Part of a small language model's weights.
Training: a variant of Adam for these matrices, 112M tokens, 13624 steps.
Each number is 500 + 40 x the weight over the matrix's rms, rounded and kept within 0 to 999. Layers, rows and columns count from 0. Numbers have three digits each.

# layer 4 attention output, 128x128, rms 0.159, rows 0-108, columns 0-127
508503506530475524490527508556524518432527484476499534515449494520513454481496481472472505484471390498497547460477557521518416514527493538481561459478571463538471521433528514547534513502502517485507475468519499527482470480491506486526532484509475452499496543471534516495493486448465555519467525507546511568552473587484561460504476602481466562546468510525542481554471445490475466541533
540433488550497488580525492474532529538483537482518510526513528469489561466468421404543512460455502518558443519494545460485474520487533546550443456523473487486538516456485533440570501447547565510530546474524555557488495484488519470478467556459511463444547480504562493542527478494498527466396505536539497492570502505505507485459521486455483449549520441439523532549503430521500548490499
488452523405528433525585465492525481482535457503552435464521495539550501471482507468417515457530510516483485446498545501495497492492541593484436523494555441541529504505508482462574516503529513434440452506514572546516494472447518481512541544465513447531519488470468536505529528510505538485514460555528539462444414538528545491524519507442514515503458495473524423493503558533482526517495
482477464517519496544516505513482497458559407456564416460428504491480462456429505573480430495467545539533538524517483447578468443555590523536547411518428436585459507489559460555541541490501523504419454514480519545493510488427508481493488528567472572476506492556467585447516467475520523461522518501529552518485481510465532508536460511516450472492516556522539528498549464505448475523512
539518443486525477543496405494499519503503500489393534502486470508455491404521512478521515462517501469552481484502475474535446426485538458577493530554495528476507491497482509493539463500491497487507550474493498543456508498495467525510532445506455478536450496424483527445510540519548520462504500523488496495496511470476467482444463542450471494499482479470493524521496522489493478545496
559528493495519511485503545536573573515437447473466420510523439506509582554506587533446487600525530523459501426344488462525533481514462458485558497509489476450520512535424430483547520480438524503529460474555471474469542465541520504508417509516497523514452521486547521532525469504498526437435445561513547471506503471537522468485474540490501455460513509483534511517406538507510473517478
520527502492544459499491431565415523449536492454483568509525550504556542474496448565521471488566553526410478485538477557637464454475603490494482415513520548479474628446421536483561526613560454553441525497415536489470550394527479477559454475557449516479433515540482509531499487489530493463478495448512482454478506533528489462511408518419524433503522502455447532560503473556484472484537
523501482511505457475500534467455483467494499541438534552443515423569478508427566479481552510441564509521462463554449515492519473464526579484504533569533542548496524551526530547545488462468514451501477453529486477574520452488522487453487464536524472501494490463536507479565537519537518493545479474552464492518489482528539475495504451429486540490487494443490488557534523470486534513486
422463456545500493559471530486462477512499483573422527523502424508431561398532540508495545468489542510488523537429543516467511560545429452443471504455549522476527567490434480572431536375540550487462442535469502458476474510485483497493538585447589452519464486437559411526443465525583522475483518578448555500558539529511422513385516494557539464535477504515477554432521464502502445456467
544472485556549548558504440501491472456599523380478393473430579486478458535487464577446485488464513490472433539505591463565442473541559518460495531477467499398597455530480519494462451441503499461491608422517586563517505475506457480575415559432468469487536509558506487491526563491570508460496542552485490519474434452518526520484500510522413535468508533528458494428548457434489426485524
506576494513503466490473565556568535525523441437483488498533463412517450513563539518493475554519511426513566501488514472423582525467541470521522520516494487569547581511530489486524499479534484493530534507533435508464497499550510511530495519540452436533464523509516524471504513469511488476513520480538494452518443474472451434469484492470574482515481535491462467580558483444540457555492
487566501496482584606453545560470561393504506471598535547471484525535473476533467450514506424504459460562441535564461601425534449454546581471539469473438502449537500604490598542440473544552434539455538454480513484458527494474470487620470481443505557434485477535529487529558562520495474528476486506479461564564515477460493583509450530481454546507531455496496563491484530501407511496527
482588556487477517438534541527505439446497484507551477554543549508453530524469462542568560517503447491493440387440453507529444500503505431469461492521494469544488561594561521534481498454405483475502503449489470446520498453485501542519535573564510479502534498441516425406551498536538459487487494508536515536520505494505490536542472421533492453550417501518478500523503471523531586537540
544538502556432519524508476435554572461488526483492483526370486532490523514505516498455512486449495541542494444459600534472534604553518513508505535497585492473432533520465513490533554572480489608510482495514479465441479489548496559492509496502460506524448476508492462522530523507488516466520521559540434530450494522469547546479556493540434494496552508573520510488520428508495489456436
439486586512463484502508453507530507466511581462516523555519603550518522461480496379446462449585530477538565471509470452502506480496445493449504405502520445430508522579524496419496436521547508465540514408513523506492524507445465479494528502526437496463479511508511483546502482535390531488502537524445514468510541568533541431515503404512480491467582494467466529486552534492500488494502
408459608550461475406473486520479533443568460480514470499450497486515503519438497506515497509463518411527433469491508457461508472492427459484474517546396506467534509467453433575497497515522501472510506502510525489507467460536556508499478433468497498485466601505503414443499558470521461484467496567549520494495429526588546462557559459509457507479482490470492547499512461472462478533492
500535489508495458491518509432446476493573510524505478513539521517512424472470452472529513525496503522421485492493474508435495528495509483549527628468484451564546555494453531476438472528580472481541457523502449565485550469482558547533472501481531514534560526518471533522500513538489473510557458482513530458492504461506465484570569541519487487497514536454510442495511465497428445455456
536618540508521511551450456491499524599486476472548497505540511445532540487458542458469499484438515492441512462547492484494527499542473418444534492553527571550501546515540488521453482511526497417457561507495457527518500515561494487487473518526522529542495507545477513521517488525471481467553484517470500483547531540509520482519496490550490486476456535523461528500505496518502471460506
584440409603518450439462517512454466576522542445523490496462463575445564525477479558576505488521467497489478472544470446401503448500475440573434529594486551526482519491500493439496461532471467475519587467504453560473459521556453494491534421525468494531517453485466435551520500497560463488510517537556486482461550496506465495535577445473496491476555490513502499552468584436511515543498
582486501524464574552567499548473499564500521501466417546511521539517545513495468477570590455516564465555511472516534508499523543472484543529473490488518501496493480584502528579438530516511495479489591458535551462523446556522525529525525499510539536517485444506497522470483497477461446516594474474512519523477558420551472504441581493524479489495508515444459540475475509554488475491507
522513493409495526458446616534471439465520523539478447477475432500491561568528521478428471523478535505456552518510566496502468477458496542422504524568543536583578545568493471495402540557545476498456506504555452480544465468540494506538490487494505492491447490515528498480510548536470459578539504530527507493496458523487468523536503522557532452477551506507555447486456498447562484475524
533554542585482485452486527574507470454521462517509502463479433475483458477472498503438428485503597522562502542498568484498556485491505522472535491533504466507439459378581477532439433463547589532433473500519466441526497541485462479519528479518483534485491506576546472492516508457458478447475586520533513492517475516516495478548452528546486478477453457499513488536568510503518428503440
512523552525466484443455527448493517529497475520459472454451392479511505540491379501440504439479438568509510439629548471607452504515548487565441474487452537548458487511493509608459484462506515459516527426536464431509490458529452497442473460574491570607553540520528458470463497516522428500447485455494559519544547569447521495513563574516455532549449484505481468501564388532479476486537
542487497475525417536446487484469542490521512484537477546464444441471532495539479459519493561512553535524491421598448462513480532462433470543448577448461450475508470513500531514558490540502435510490492434444510484497477488531578466429516491471466448501503558443461462507521543508511491524512481501497505485491561482471441490444481517484500509522481502528506472492458503443490493539577
514405509506585493550532514498467489524552475480544506447429524546524470550500509461451468550561487562551491476528452532438414444461546432515459484493468465452481546440461492471419473518410532590550473501522497552526540525498469504439503531429499450495465488445527456523476489473505391456557534465517467478501519511527472510507430565537478492503519483482556555444485530485502520548485
489436510495512471539523562513559542459525480475521450510551497521503544519542473489506577497527524470509561460564488404499499511516427495586462440436469524453519498508582446495452495595499562550472524539540559541488489487500501492421517480448471483527505533495452572515517562472442473586448480521476490496489476575504468529528565464526466464527484587468463549497525504519467565496484
486550438565584542441524526480537548468474497451543464471534507455488447544515461480543499516442465587492489438489488520549512462471432554489519456439456502483477533507591507462545450523531491508494524491513527548462501506489572526513513493539570518469449496550485569481557486506441424536481533506537491554502511516470471506528461468551454461458412479607514517533511519495462524519420
506449492550512527497487550494522509511516475516542436520489403448476457477514485407563601472598415466524507513543436520484535539485521599472554415520549490497558509460476484530472541507400522577515434506514530455419458519516462418489560491467506479456460494493576495553518434516513497482509486463477493471434467486462452531535512506503567522474526519519480469439470445523547545480490
544480526463437479549445487394519508479510543452496551494488506547501483492562509439461443519460495515541513536445440512469509508477536515484456586470487477499543504530536566442460504453484550525460450555507519496480504476458481492525475526496531502492547431500474485505474570511511472488510516512518481496529524474456507537497554467541485512560516516458524487482485495499493442507469
530530461502508562515498486495551462485504523501482452464575523555501468516565534557508564521468516539519502551584515502422462615441474500471485461475437492538596445486469512481512493463454453503533464450537507573505492517505475458527482440464514473524455530497473424489514483515468457579474451492478465482437469522483497438492465580552562479528488525464531462505506466472515536437520
523529443468521554505497521503464451458579416562437506582534583472480533500521574558573517541512434475571474474461577548534515460470454484501485495487578556481504484475459546485541472474547561474468469479553531487517502486419475583474511454495506560481475524550463447545544461510489569576540553528460482479504526489565420487457553507447436526477463537514492490576490524519518525552537
530439535519480468424493518418516456486520537436488538559485456500472456505510490547495516461489504473456547536477563454479565489461534399510504398480571459489532552550528474473525526530410468547539508544452566541522513473540510535554520476526498494454507458489549546482501521495494522486499459454487483487501527534477575454494539434581553531485513575509471514490465500498454486489529
476500515526462607468461530393521525565509557525488479517487435426562494457508466510445463553471480502512473586486426501478469543485521515517505483493501595519491513458508498424478473495492573524507461450503477529528494459475515471526467491475540512526497534529537517554515513527446515435513519506528467563558489494472487540480478518508512478530532562476469499570518495503505493556474
522451527474462493495472466550631469572489454536587552515473571492388575529413469441482427521443471472487551530491551509469527451489463580526463565512493526475485495489409506456504492495549482509571516459510543458483464508529577514457550545477457533518442452547542532487461479457468608530519517521544427464526484516505558467579537492470510497534473499497493465493483507469496451546582
498556520504524536517567484450570479548496535521546473503481565547513538473559523617493517381481547492580544464484487567438460518548486547507461510558471509434548473451535449541513491551445464505501527434476467492485494496443472430501497508481531512550469434476460468482550507475449465482481475491483439513443514490472538534515466483496538498481496459534558549517526507486514549544507
533520516534546497533566497441418485453457440449495499473529490439429513472519424551550483545481505522568526574417480497464387444512523472487479535522552529427515491599443477488497525500413495574575555508448514543588581526434480500494396466484574516458423503478474472448500512576506565520501533465538535463407575466460501511461580442515496549496486563465526498478461469504517489492467
525484497474574502510502518413452482514528575511528487476559578516517544450516515483455537483522601574517495548483496486513495486497531492454498488506531488481477523468501510571537465489458523479445463514507501510557589490427538455529511501476487577491454460538501480519546468477472487553597451484459517513469508443485560499444507451487461514417531489448427534458562533507468471432534
484568478512478430506476528513466532531437487505501545474463543482474447547453516553480544481527567508513534495490495509487445476499491493498477439525484457564540488546458537511498438530477466530470521557512494503530536505520502538510471463459482495488470443587550554455448503488504500534488469530488562498464577543486496552463504460494508493484460496475490476508503480477441482476519
476455541509603410552451567443491398612481550513515409473468496489430563524434547555492504440429530582494491480558454412454485541466433406530494496514581503446514424478496540493547528521518551497540466460538542537504467499486500491397464540508474475418602491417514471508528567517477430545495559500524523488521465491481490473462483439505572543453498446511531525539492484528503419516541
445499469597485489490493498474414450492539452501545564484513518507502442458524567483493429467544537526483535477504577563506504520530513529463444563504495530565536532462503458484545556531522536470523454505425449501462510471497489440494527445534444477413487460477488479481512465441490487517491515498551517554500507489534491500485556507516536452519476533453551465477495510485475489449545
474517542462524505449434470497509512545451443519458547511440475529433536476459509460535609525524474454496464487530558509492452521554488542523510477495499469513508471459476466498499535460494519526504499527531554458474467524448527516501496558517498483529479516492455483491481445448562591508491511431471487542560506621511526480537502503516465502530484487523476484476445426472508471511510
502472501548517510502449547503427529444473508490397519496489553527454481516508459449546509465493482459531451460541474491478498521561523500501453541518503490496451485467509514498529520479470479458478469487526549469472449485524482517495511558532471474523514474450476404512500498509534454505489455484484492497519490492457484471483523485476462538526490446530504541524512482480441480530465
557568545516523505564518489526474442504447466546482525513479542552549532476479573570497492500414522534437467532394509498542533533496443499455484430502478445551573569456469509540556417576525575552492433603516487550523478543455509475499480495509559517505450504489468425507397525411547524543484476501579521433508510542500577519519443460454496450512394571479470552545546530518487554430516
525497492419522469475488569474477477450456490548505481528552428487503458485471484532482488486496517479474453518481464467551485501541426533553458516541450477553650393542532518533504433442512426415454525506565555475514468469484520480515457503430558498479564484507486486415500550515527525467509523543515541509527506478454464479489477571531515551501453481466499482493521551557513520436459
471504488453476532435489549501509536516477447428542535457519553506516544469527390544466476522578458418513503447567520421513550540425495508428508516530575465430464472564426470524487508585470554472494518455537536462547490485525471542513515493535454567451462472479474487505488451509515470493446512446481478495439460519503536498476531547458564541493532464475491447512503446469475483508449
470549443503461473518559485455524444484456500482446538525549451456435493510482508471518497499459445494472502523516527429464557472475486539506471513605521416440483512432486471516597576519437465496518454487443480440480455493480557507526484489524470436483481477494590455442562533505523541537454503490495513487466449503458538490488518524483475499493528494537504513458470562435503601579482
518462510462487516469497405477467570445402544530466480500529475533394499487456512545511467473475469498514473506556484565434443448536479555460481503476575527473598594462499546479438440510454500488547479572514478478421477490496451494557491502456592529528443510469482512496599558499517465477520506482474450530531508528542521527565496485480519517503491479523480483472463529449507441501466
526432513504546515519495491469484508469497519447520521465492526453567542486485567504470470512470438459477498497551519470531509459529439413470479525502530463519515517574536493481500534455499466460497511517483473509533504506495471508480457512462505518469491535506457536537519488509534478473521469571504462566469516451490540486479506536556464544524527506551479458525476517499516516558530
409443533507455479515518531546460496492497533559556566563574467477502471516569518496435521517443503508488522507508437537496487461493467472484432499479429470478435425495464549512519644572493527436510419492420568441480507504541449502467503491496510490490565520527572407485497512461502515545463499506492584436483510469502490467515462431513488438497557507495562535559481565464433548539515
453398438518491468493563578453557477427516551543562449532638488502443513592404546470447471493507496425521428539474495499485438552474593470532586483508447526495439441514493591503544419490458525560586481445531572483514572526557464475541569451519464551440562513429522512497572474467537509569485455504546531455620502504513516517537452487518443561501488493516515461506529577513552550519485
540435532501509526539501442417469502487462447498449552513572402533472455507500473500479537493438453537390489422466518510491448509472559486523474553500410535484463581528504513399471519456516563505485473566505508525507564488463459438541473552472514452495537453487523497461491503545558503454493497442479486498543479491556519497578566503562472495485557524520518538495473531547499501497505
461496529584505546461444500495548455557447409488442493559526550487543530548502543492486498421496533514466530551553564545519403493469470479585484526607490533544479480590519576530520389548443446469525531487453516513465446494548417479483485448570420522561553456572550533501506415565521465494501529563505453474491563496541512451466465471532502522472435485452575413530598509497526514543553
431558436451457532449563482458510408553546494467480597583505448525518541452560533441507513446498488446472528554420432590484573459512556540503491499483490543421505516536526504536569572482524485495491463488481522475520488527477472501493561451510581519496489497547461510447524503502546551506509505474495507499549429429490502486474514421468470450533543474468507490448446485523536453428487
461547443520459460507434495507536471463478550507535491473443536483468495501522536514458503496584393442519496525540497419504526572506535552495554515493427582514436478495472570511466474460495499477539564463524520481484519500485504442524484527491472571530489452497531496487517429491478440552493473506473469524496485483454504540507554495485571541478509472508460470519467468531530459518535
501591503490567479484516446503544540432502489467535402481533524503474413408430448462556445422567480492530518487543493419415528534487461496480460451441586500532409452536543409474525511463464560470558450543484491528506487506493456468478483582550456452464528510516536474435512526538441467407521442475491533551474515568540466497495511488428469528556496489537481467551470520444476562497507
510492524540506639517518502490571563481527515525511498482470586474468499436483512450527509409535419476467557517466444514495401507465443432512514552490501458505510559472479491506533496551482605455542459561475528541418485527495514510493535503548458497520492544486532500573479481496511548524564550492543564524481496485459464557413503500503458503492485456473506533487543517498487539509466
448490442521515512490520537481547501445469538461601583509484531532524499504511547533562523546536530550456525474506532463489477418513487534464465483515586514519491468542501451472440493523520516522538503438461453503496474493468512479464491521484511464472554542484468541526476467524504463486527523479540429489498592533498494486570501480502518470420500521508473438460535510457418568479488
480521477463527487539542499509487493513461511579474548447483459523505493476582496510493411497535532530491577450480561500493491454520577437533553506455479460471540587526565474486464509474492515491448461465513489484499497508424482540530475523495474443482514464477514553497551528468522475434471513428456512520544519523512505497447493557505505448424446591498514485487455520493553485511492
512621516449543480516463477521553538539548443540496490483520544456543505487532401472489502505479522506511461468470486512461495498535471549583567514448524488473545479400613469384523531432422526520502514408545529519504518566451533451451551610494545494558425538510490590509521500566474509503508520494491492538503349547493464510513509532496538528443449499457519528562478531519543434527470
541477432493457491455507525499493508468513514512449494564455550577477504549518520496470499495470514538507491541532428567438578479495516502480566471487566463428552493478555403514527513496498503518474531530526479491534472535498542484458494497541574500507556474471471443589510466510508509514505515470459444473501495478496540470488527471507488539475500556553549519533437537495473469487534
472547467485457472538495493486474509509551507442551513436461481497555568434512470426446513542486476516489469499430493544552528527549514522405417462491512509514537461469559520495510535584432523526472526489526514465497493510473497447497473557526482539425577471526495531579457474425494503462570509541523491561509454509495486526497498473496521468500522501472586482486482527446470483524477
522530481518442474406489452562477482581479457447550460440473502537473443551584550447522487484446424468434485469437503466465447441493531512550474475529578520491525466573541480468531501435553497505532479503517413535487470443488444524483498520470461438515525514494561473482552507506541535488462529537542485479522502556489474493536532473500463502495445429576468468500432512539415504488544
458545525501546454462518461499502522550423524489515445493546471476525509494537526484450508484492467463499484565538528483559433486600437473545470453469492471484405539529502476509429554509491582529474517579499546425522505555471499483483469495533485539486457493517506513454491516549503505497478485507508524513497550525500493468494480506538457489548526460529389509504457571512541519562437
598524505581569481524481510590566446524553467570547525501526482435560509467477481514455488561384409489456554459533474501479527497510472488531561537406475544548497502499455488536581503519520474484518467500442421502493485497606502528478436537518573526558514407484513556519468513462491603506475522485528549520491489525496460506540527512589506527522431516531511534601527481477536550554525
570427502497477533504467518587471592560483488417525479466570530464497421428500655560430537484505530619555542515487489451568550407480506522525492442526547425513471508469445514458404532459528458472458443608507535490477555523545494500426463504532544502521448431564480538520525530383495500563551511518506507539514603458497571410495467565520605561537598452471443495502509439550410551530543
500522512464537590425522473524490533560567592522490506450500493536480502474477500522459478586584554545477491472453493485440498476517485458529520482539487573466565546493533559508500518518493541561489554486529515515536485475503509450519547472491479470495471500482463536494529507491524483512577471427490543514542466541580450538492540449541551521455505538488481535495515496485484458494524
497469524471476449484522521523459507551449562494526474592489518525448489497554496480495503544517475519546482558528458495477462453528493441457550509535430474523536504470526486533551459477568529427492448513528435494500449518508512498505506460467485508517483527493506488510495490508478514507489510542433543471475514463464493468552459426560480531538515465466538587506452474484516493536503
512493526485449518508430518450559449519527469473495493458478461465480441470560490443470601535432480522597527560485491417473415456543533480433508525526503508519458548488470447471528487531528440527439500564460461507504531524444552484532485473456424481556464514494579542503419508430465482526525475513464510529495450495441496468436523471555462571408498512566498454499466462498462488540525
436495496492382414517537489456509546474500507590493463493529572464473512509499496476428513564597546541506517531487575527470564468477452448496501489508479503572507490540475534518490528497496458516473503511552450490468512464488512501497502487460499525445495537466472525500542460455502500559508497501481475432481479530506482550496514502588526499548544488461544483508491477511505487484507
534598439478465518495517495600443513468440532523602437471374512510374454536531576530463482452507491518426506515488544504520541522503525477616494498502452527539481520374527573515508518520524497478532525452513476531405509572526464482538539573498481523507484520495518496503532551513604457580568521525561475505508566553504571553541477505434549386512545483565571398545469474549508506535474
477526457528346526502436484529439463496437553479480499413536477478524437512478533521540577654531560492434516389494454435486411513505562508453488465460495419494461400546456486497564491421513493518578463559512535460531571555460511518562554529475426465551453521517518513503475488517505515552468534546522559456499533502560528519493474429478471535461531479524476464430437526538542490380429
418458470501451551510466462511464558506544470493480505525621579427493421423501494518603519517553484483463507525527546579493507481472528422517458530499505529500462425527573440571550497437527504503505504453469507483524474501496525562527515464476496482499510532515519539544472466551476509540544481467468479533493503426587417513522478513547491528551484510466544454515482512539461540507436
468560454475528485536516576518509544555531615490492539482430476499434423525527509576518447517470514468491480514474580462525409544502519536568450501488545442496431507495510479485408487550533461550546534502439465537424476567550547544516480512459477499463561476432477476439486574508542489512446482545527544579513541511441489474488437545474557475507515564464487441540561536582442522504487
499458538421509456480540520452517498513516465487501480466543532508447473455523502465469514470422522440429492555487561494476519506458487512507457415468461517518454452481486450523480510495466531499533527475510526507438536481510489468464535477495465525462522554520531517500483515500499474521454505486494477461494464539492567441499479514524551554585495538473448489508465499554470533496514
394443558503442510536495536552569474461460552522464548400476606501479505542415490527506491592488438541452501495542452564486533530457541494610434473561555541542517470524532461486507544521492484465555526512481539447506480519535511543484520522501488509472427518430469532585520494507484452483503517442446521581532505477470554486572485445535428494483508579480489464556554518484487527468459
461432548434541523512541426523465557464489490531483477465449463481542507530475486546474522485465489483480561513469490490541543470464496494527521509519555357504477522478470582450556502483521513467472467494435522526482460473493498544463525536490500510484484464460516531469450555537542518476531533418498481504472476443526509498459455493481457491474538438523508477511503423483536490526467
540526514494492457434465474499472529421527487550451459559495541387497609550580552474533462490528490500466497528535481464534487495561464491483555456502536513501485410611446537453564566517513564505511490546482581536491475428484513480464445489590461502538516500494511499486501484498441593528511538501495492448481531462553437559449548501558452477507483460556533474512483538531522497466476
453490519427494526483508512468535518458530482471496480480477493545500527496481542523520549514494489550419552438490487548527558566451465510499415514478410438444545527549566570509485415392476449463504524501548549528493548472484539464528536537424526423585506492545504495535493572554468429503518490474465527537515483395526507542501430431506426538505560525481456477448550496459506503491499
506449499430511537508484500468509547574491560551471514464483518496499519526474481453524546522488534501447553455499463463565450450470576495548531540509474487496432511487468444501538498547428477511458513549514487514487544483478527561482534490563488530539558498501430579585523480535538489481513444428438488546447492499487503457444513529493534481534479473560551491462472520530465515459461
500491455396596499389574509488470521553524470482510548542586477466534432425461525568517405541500443438595495491442498480596439572447493491485609475512504481398518549536510487498559467529465376526504479442571509534513476552555554538471541508455516452410547610380597500461576500421591548489435547572486554494449507559508460440570517485414588444569551391509517530557595466538524525470462
455377484385554473493516448590481447495545520416527512525461521463497487473616535522558568462515521620517400568594485423513554484599441508483551564459435508569477510495531464453493497530448507540464444489473587514477516578460581521499501534539472480535469450562466544543426496449594434487476467533424525435423571444496505521505517569495526533494514422562508554480403519465561599497588
527586476515433591500569462525519470507451460496507502483563502534522483540456464403467478366461478562517426500556513512505609576508505461485468501500432541442494609520464501508506501462468537479477531470503498516493487513503454461447459486553536445476453478496531443472498469526441461527544473496410525466533435453494572535496557508516441451551478446534507497482557494537472527441506
460521519536456519516522461521513443541513441487449482497486403432476402516460506504503476494517474429530456484432405496483465439530564462468517422482534501443501457506500501485492428508493454510506528542472463507511517562541440559494451503534559521563541553498519517511495524495465557429466485532484500487498498520557467499513487492430507559536522458521505490423429538499479469533521
455554549527542513503528449496572535524542505534497492501450461495493550492496519443571545504468459499457432572562509567475465493569511461500503461493546496515535441476488428472501484454569531510495508565438455553412430507511509495481491496486526449459533526488520518521448526525475548525476546496509493532465502505498476519506529509514486536529479511486493523510509516561523509533506
478478481464556565557447435488450484563526522493488506549490455504506493462519477525466411494472517426531494446493492471446473490593496521524512476478536538494479521528484510551531510496511426540536496421399496482528514604454532547483499544502443539492452444507523536483555513507498536495453482498482548542542500494557461542539487488508485532547479505529468570497487486507527535466521
449499489533512490541542491462510441510540454525511524486510541487485477568482496516507488564520555515466521448532482522513483467554556539462427463430469525552527529523524512487504529496515543435473505475492466491542536460478456503587543537491537528507481488521490552474522503520456469471484482527461520499470491497484510518464468476539471478458464578486523500512486550493508496484539
478557481515503515474499471560567464483466519530529548449505471534491514510453514493512487427504501527528460488545478484517519482518473485488477536530503494506487484556484499498427549530528499524465542479450496476483498498523467463510526507507512475455488534497485521428443461532535451502486510543519539515532495500530518516540521487482493477457500501529421497525520499463481508466534
559465514473505526437506397540445561424500484514569409528582436518477541587490477443500515491492523500441455490466551502431464554498483547428569576440534445561466536535492493551502537479448478488513490499471521489483519472521495469559483465494505528510477520534473446452485497528533500423593472494558532495512479508495524449476581558475458475525514477542505531446375474473515502446471
526468443425476501485485446504470481503405557540549486472526506477461430522474465392487526470537460407564618549553516450564521468466512491480554510563505534489452506495510507494431518544467471447464554540518461449504503503547547488465489502549438546488591489470526495436506473517497514431448518492474480467509480550501524546464467526484503481524569512517524486440465471479512543544531
487543489559492409505510483478528524537501500529416541543498535527467477501448570548541496591575461486478453494571500497541454548495560525484569501483502534534506492508474496475488546455543464515543512574502488472531452510525523539538507467528516431524502535502472480475527461383506538472475478537447455474565472508416448491525508541476517485540516496508488470507534498497506479550441
543519474400392531522519524448533544480513459466532593530499438492555472525490480459493482541482541522436476490473502472523512530495451522521506531539523477534454441504474561570452539477502558539473482538477466469473480430495490550531602527484475495457498474544494591451462503509551559526547511477489492458510512522521475508515468510490476486497516533494489489498560508478520515526418
409518568465491532507503518504542533525450488514508463509428548529461573517458436497572496484505531555469459535394490536467498527500552459451526489470579484505456534559478579464399585575568469503480519564495545538480463501476501566496478590562587489465512526474542443505516405501440501525527477474542471461499506483517530543493479516452545621564574580510555552549504480495440507508491
493473443496527501459463546549452517544439368545505573541488509493503495532497498417522492473540545469572470470540528481516571493523479501503543476441535513487565541459489519527501543488446498503531507514510525453483550526542506474453558494520579470491458498482518501510470524522562514549532532547493442530520460532529489450508488529487464476461440508469482478489500455497517505467499
466536498516590431552439537513505498532472492456393460546571485527525440572540523586589399525562458523439508518463514540501527569561438526508539439540460514468371488449503488541548559489537511570461478504513426499571454517469480395500443526452436565498512553561489453468476415553483525555469513425488565508526525456483439499477484475501548494481488439491510496555488531554524473505508
518436468504502496564558493558533495520520598392487497479524465489611555501560471515469430508480498450518462543519549537536470469449470428471520563464473576483524483432477519497502507362438537501519551457489518515472535476521477503507493479494476459524460506543458508561412418467539480521436476483495575497464481445519509542491487591471482503564446539579518498443544572534527419512562
465548396402554476484413416595543505478530577545478503599496485525501483514417441453548478537533480595466495565509476507518479541436507445442455497498560488439512540468528527508448429448485516562529480489455499494534521479556561523540460521572494524544576485468518450482488484537489476498578548490476556578497550514537506532530476556472512503500544520428441553461542568456497508548586
444499513501504461499435512468516537427542540557564523511487483568583503507511515520510546476582474467554457562480485462544529500503522539474476474501488495487475452501490509569566487484515482559496500514475523516501516478471535521489440467505466581526551497507478488487471464516468495506535457563444505495477535492510495494534505503515525505479517439496471481460521499493523497456428
532465597531528479486460531531495509491545516502427519487524474542463462457465420533527478524467486492519549492455515499570495614522487482511488490512516495431571400440560452476525481569495490550526553536503480502506462507507525491520508424492529497484554536483439426530461549519423534475444455468458566511459498486499476435509503543503530505494475511471497524516554442530525464537461
470490422530438497477460534502538516572507524502452506417501464546480524549492493559639518464492515467571543568467471559453514464459465489488508538484496485497431492472528433578449515469554591525534493602424467404481491508458509482437453422501532466490550501463458534467485482531475469485429543472515469541491515464481474538556495489464476463462513462513487538495458513570481439477505
565473532524520499529481470478514534485446478515433592462440483423498533500499489477560475453509511551517412533497532419475566489466498462501581485495492521565515467512495464507486485460529453530508525525487487586447508491531448562462497496504531451428467531573514520502455509542536503469448449502454426487538512506519486555488517541514536542470462466480561510524475489480525493504535
501503439506551460485517516477540486479557538472498505575518495513533512568479494541543486532490487502480475494482475492479493536483466540490548471518514495500499479453497535519457504511527511495525481532472478490498486475518494498545529458446500484475469481486465501473482497538472474466516505550499503542533495465495502519528476521491491506469474513493458515543471562494542476520544
415487488539475535432567595576447505444409543499489492471512456564585513458469547559436504433513513522498575479466445488536516470491466465441482565447571550465496537462519474400473452490491486457434444508546445478581584435517487462474476484501518422494438543480469555538514448487446511526500520534551534529460475535473497485524520494461552529511521490533453480448533576523403510428458
560450501539507458511489535519571448489497518563574541520495446502507498469507473523473548456589517410401485592464523555506514542466434540519489544507471447498475503559553511445476457521478512530425489553555545536549469548530499496500497512431460545513524490541529485456500416497522536506429521474516439564447513492507477544431511478498478515498499498398462430479492539502536531433472
443499512536513503451524527465444503518529526573546490553475490517531505561572452442591525421512509506564510526415476436522570483508511460487460494482449514489445501538444525424431484485481422521471488495559501524489554440512501568552521481525521537551554568513492537480476499556432481494468555505542518502417497471524504458423509511496499466526500498550503506497467498458449525505506
510511590479452459531439573554395454549574459511515497560455548505472519562493564482575523514469485511530442489504425551531590511503576542579537505473527533504478488565393462471489458535456506471607452503581534425545520449507504525522555559499468514516468548428491481483469589495515524384460487515479440454460475458518430515457478476493495508399592522509544486550560454572475520475555
464477451548586515569542487547457525493553533479512497418582432502524483564482490447561565514551482450631543489501523552519519537487475409534500481524406533528546458453545504530421458451651483477521561491491500487465555540536503436475489484431496528474513524450486516469450524460485474515526418518553419481526504510542423530486470497512489382548496466510430570443503531457469442520534
501466531527467556477532512538524440494470408474517469567483468516501507441460449491548493471559539449496450441455479512500553547515551418472485546499526453542534515495496490394494415490553530459470504542524471531486472475453474517542518488532501438496530487447522526566494486482441533456507522513529477474480534466494490506516552536466546531489441454441499500474488447492539502490595
588524515532496434502484472438479419486480510459482507423503475469564530496517518500412530530574531512523537504527514581535546516486561457492487506496572627524412549493655555482519464515590408492435546511452468496572579568565512499494524530500482487507495529523535534505546454454445413504499440522585433464490503527447507543513499452522455494524506528474490494492507537557590471407545
504496531434538512490479454522549433532345509449423500468540497524542529473492440548536496479460446489422504440528568447417524417505547525521516458443439466500542442476510503537384526545474515497528509519540555508502466492429443574468506484468529512540507472527469500437478480527504483482466435457527486473544464507512552450592490580488553444552567550469485524478501571482555531491474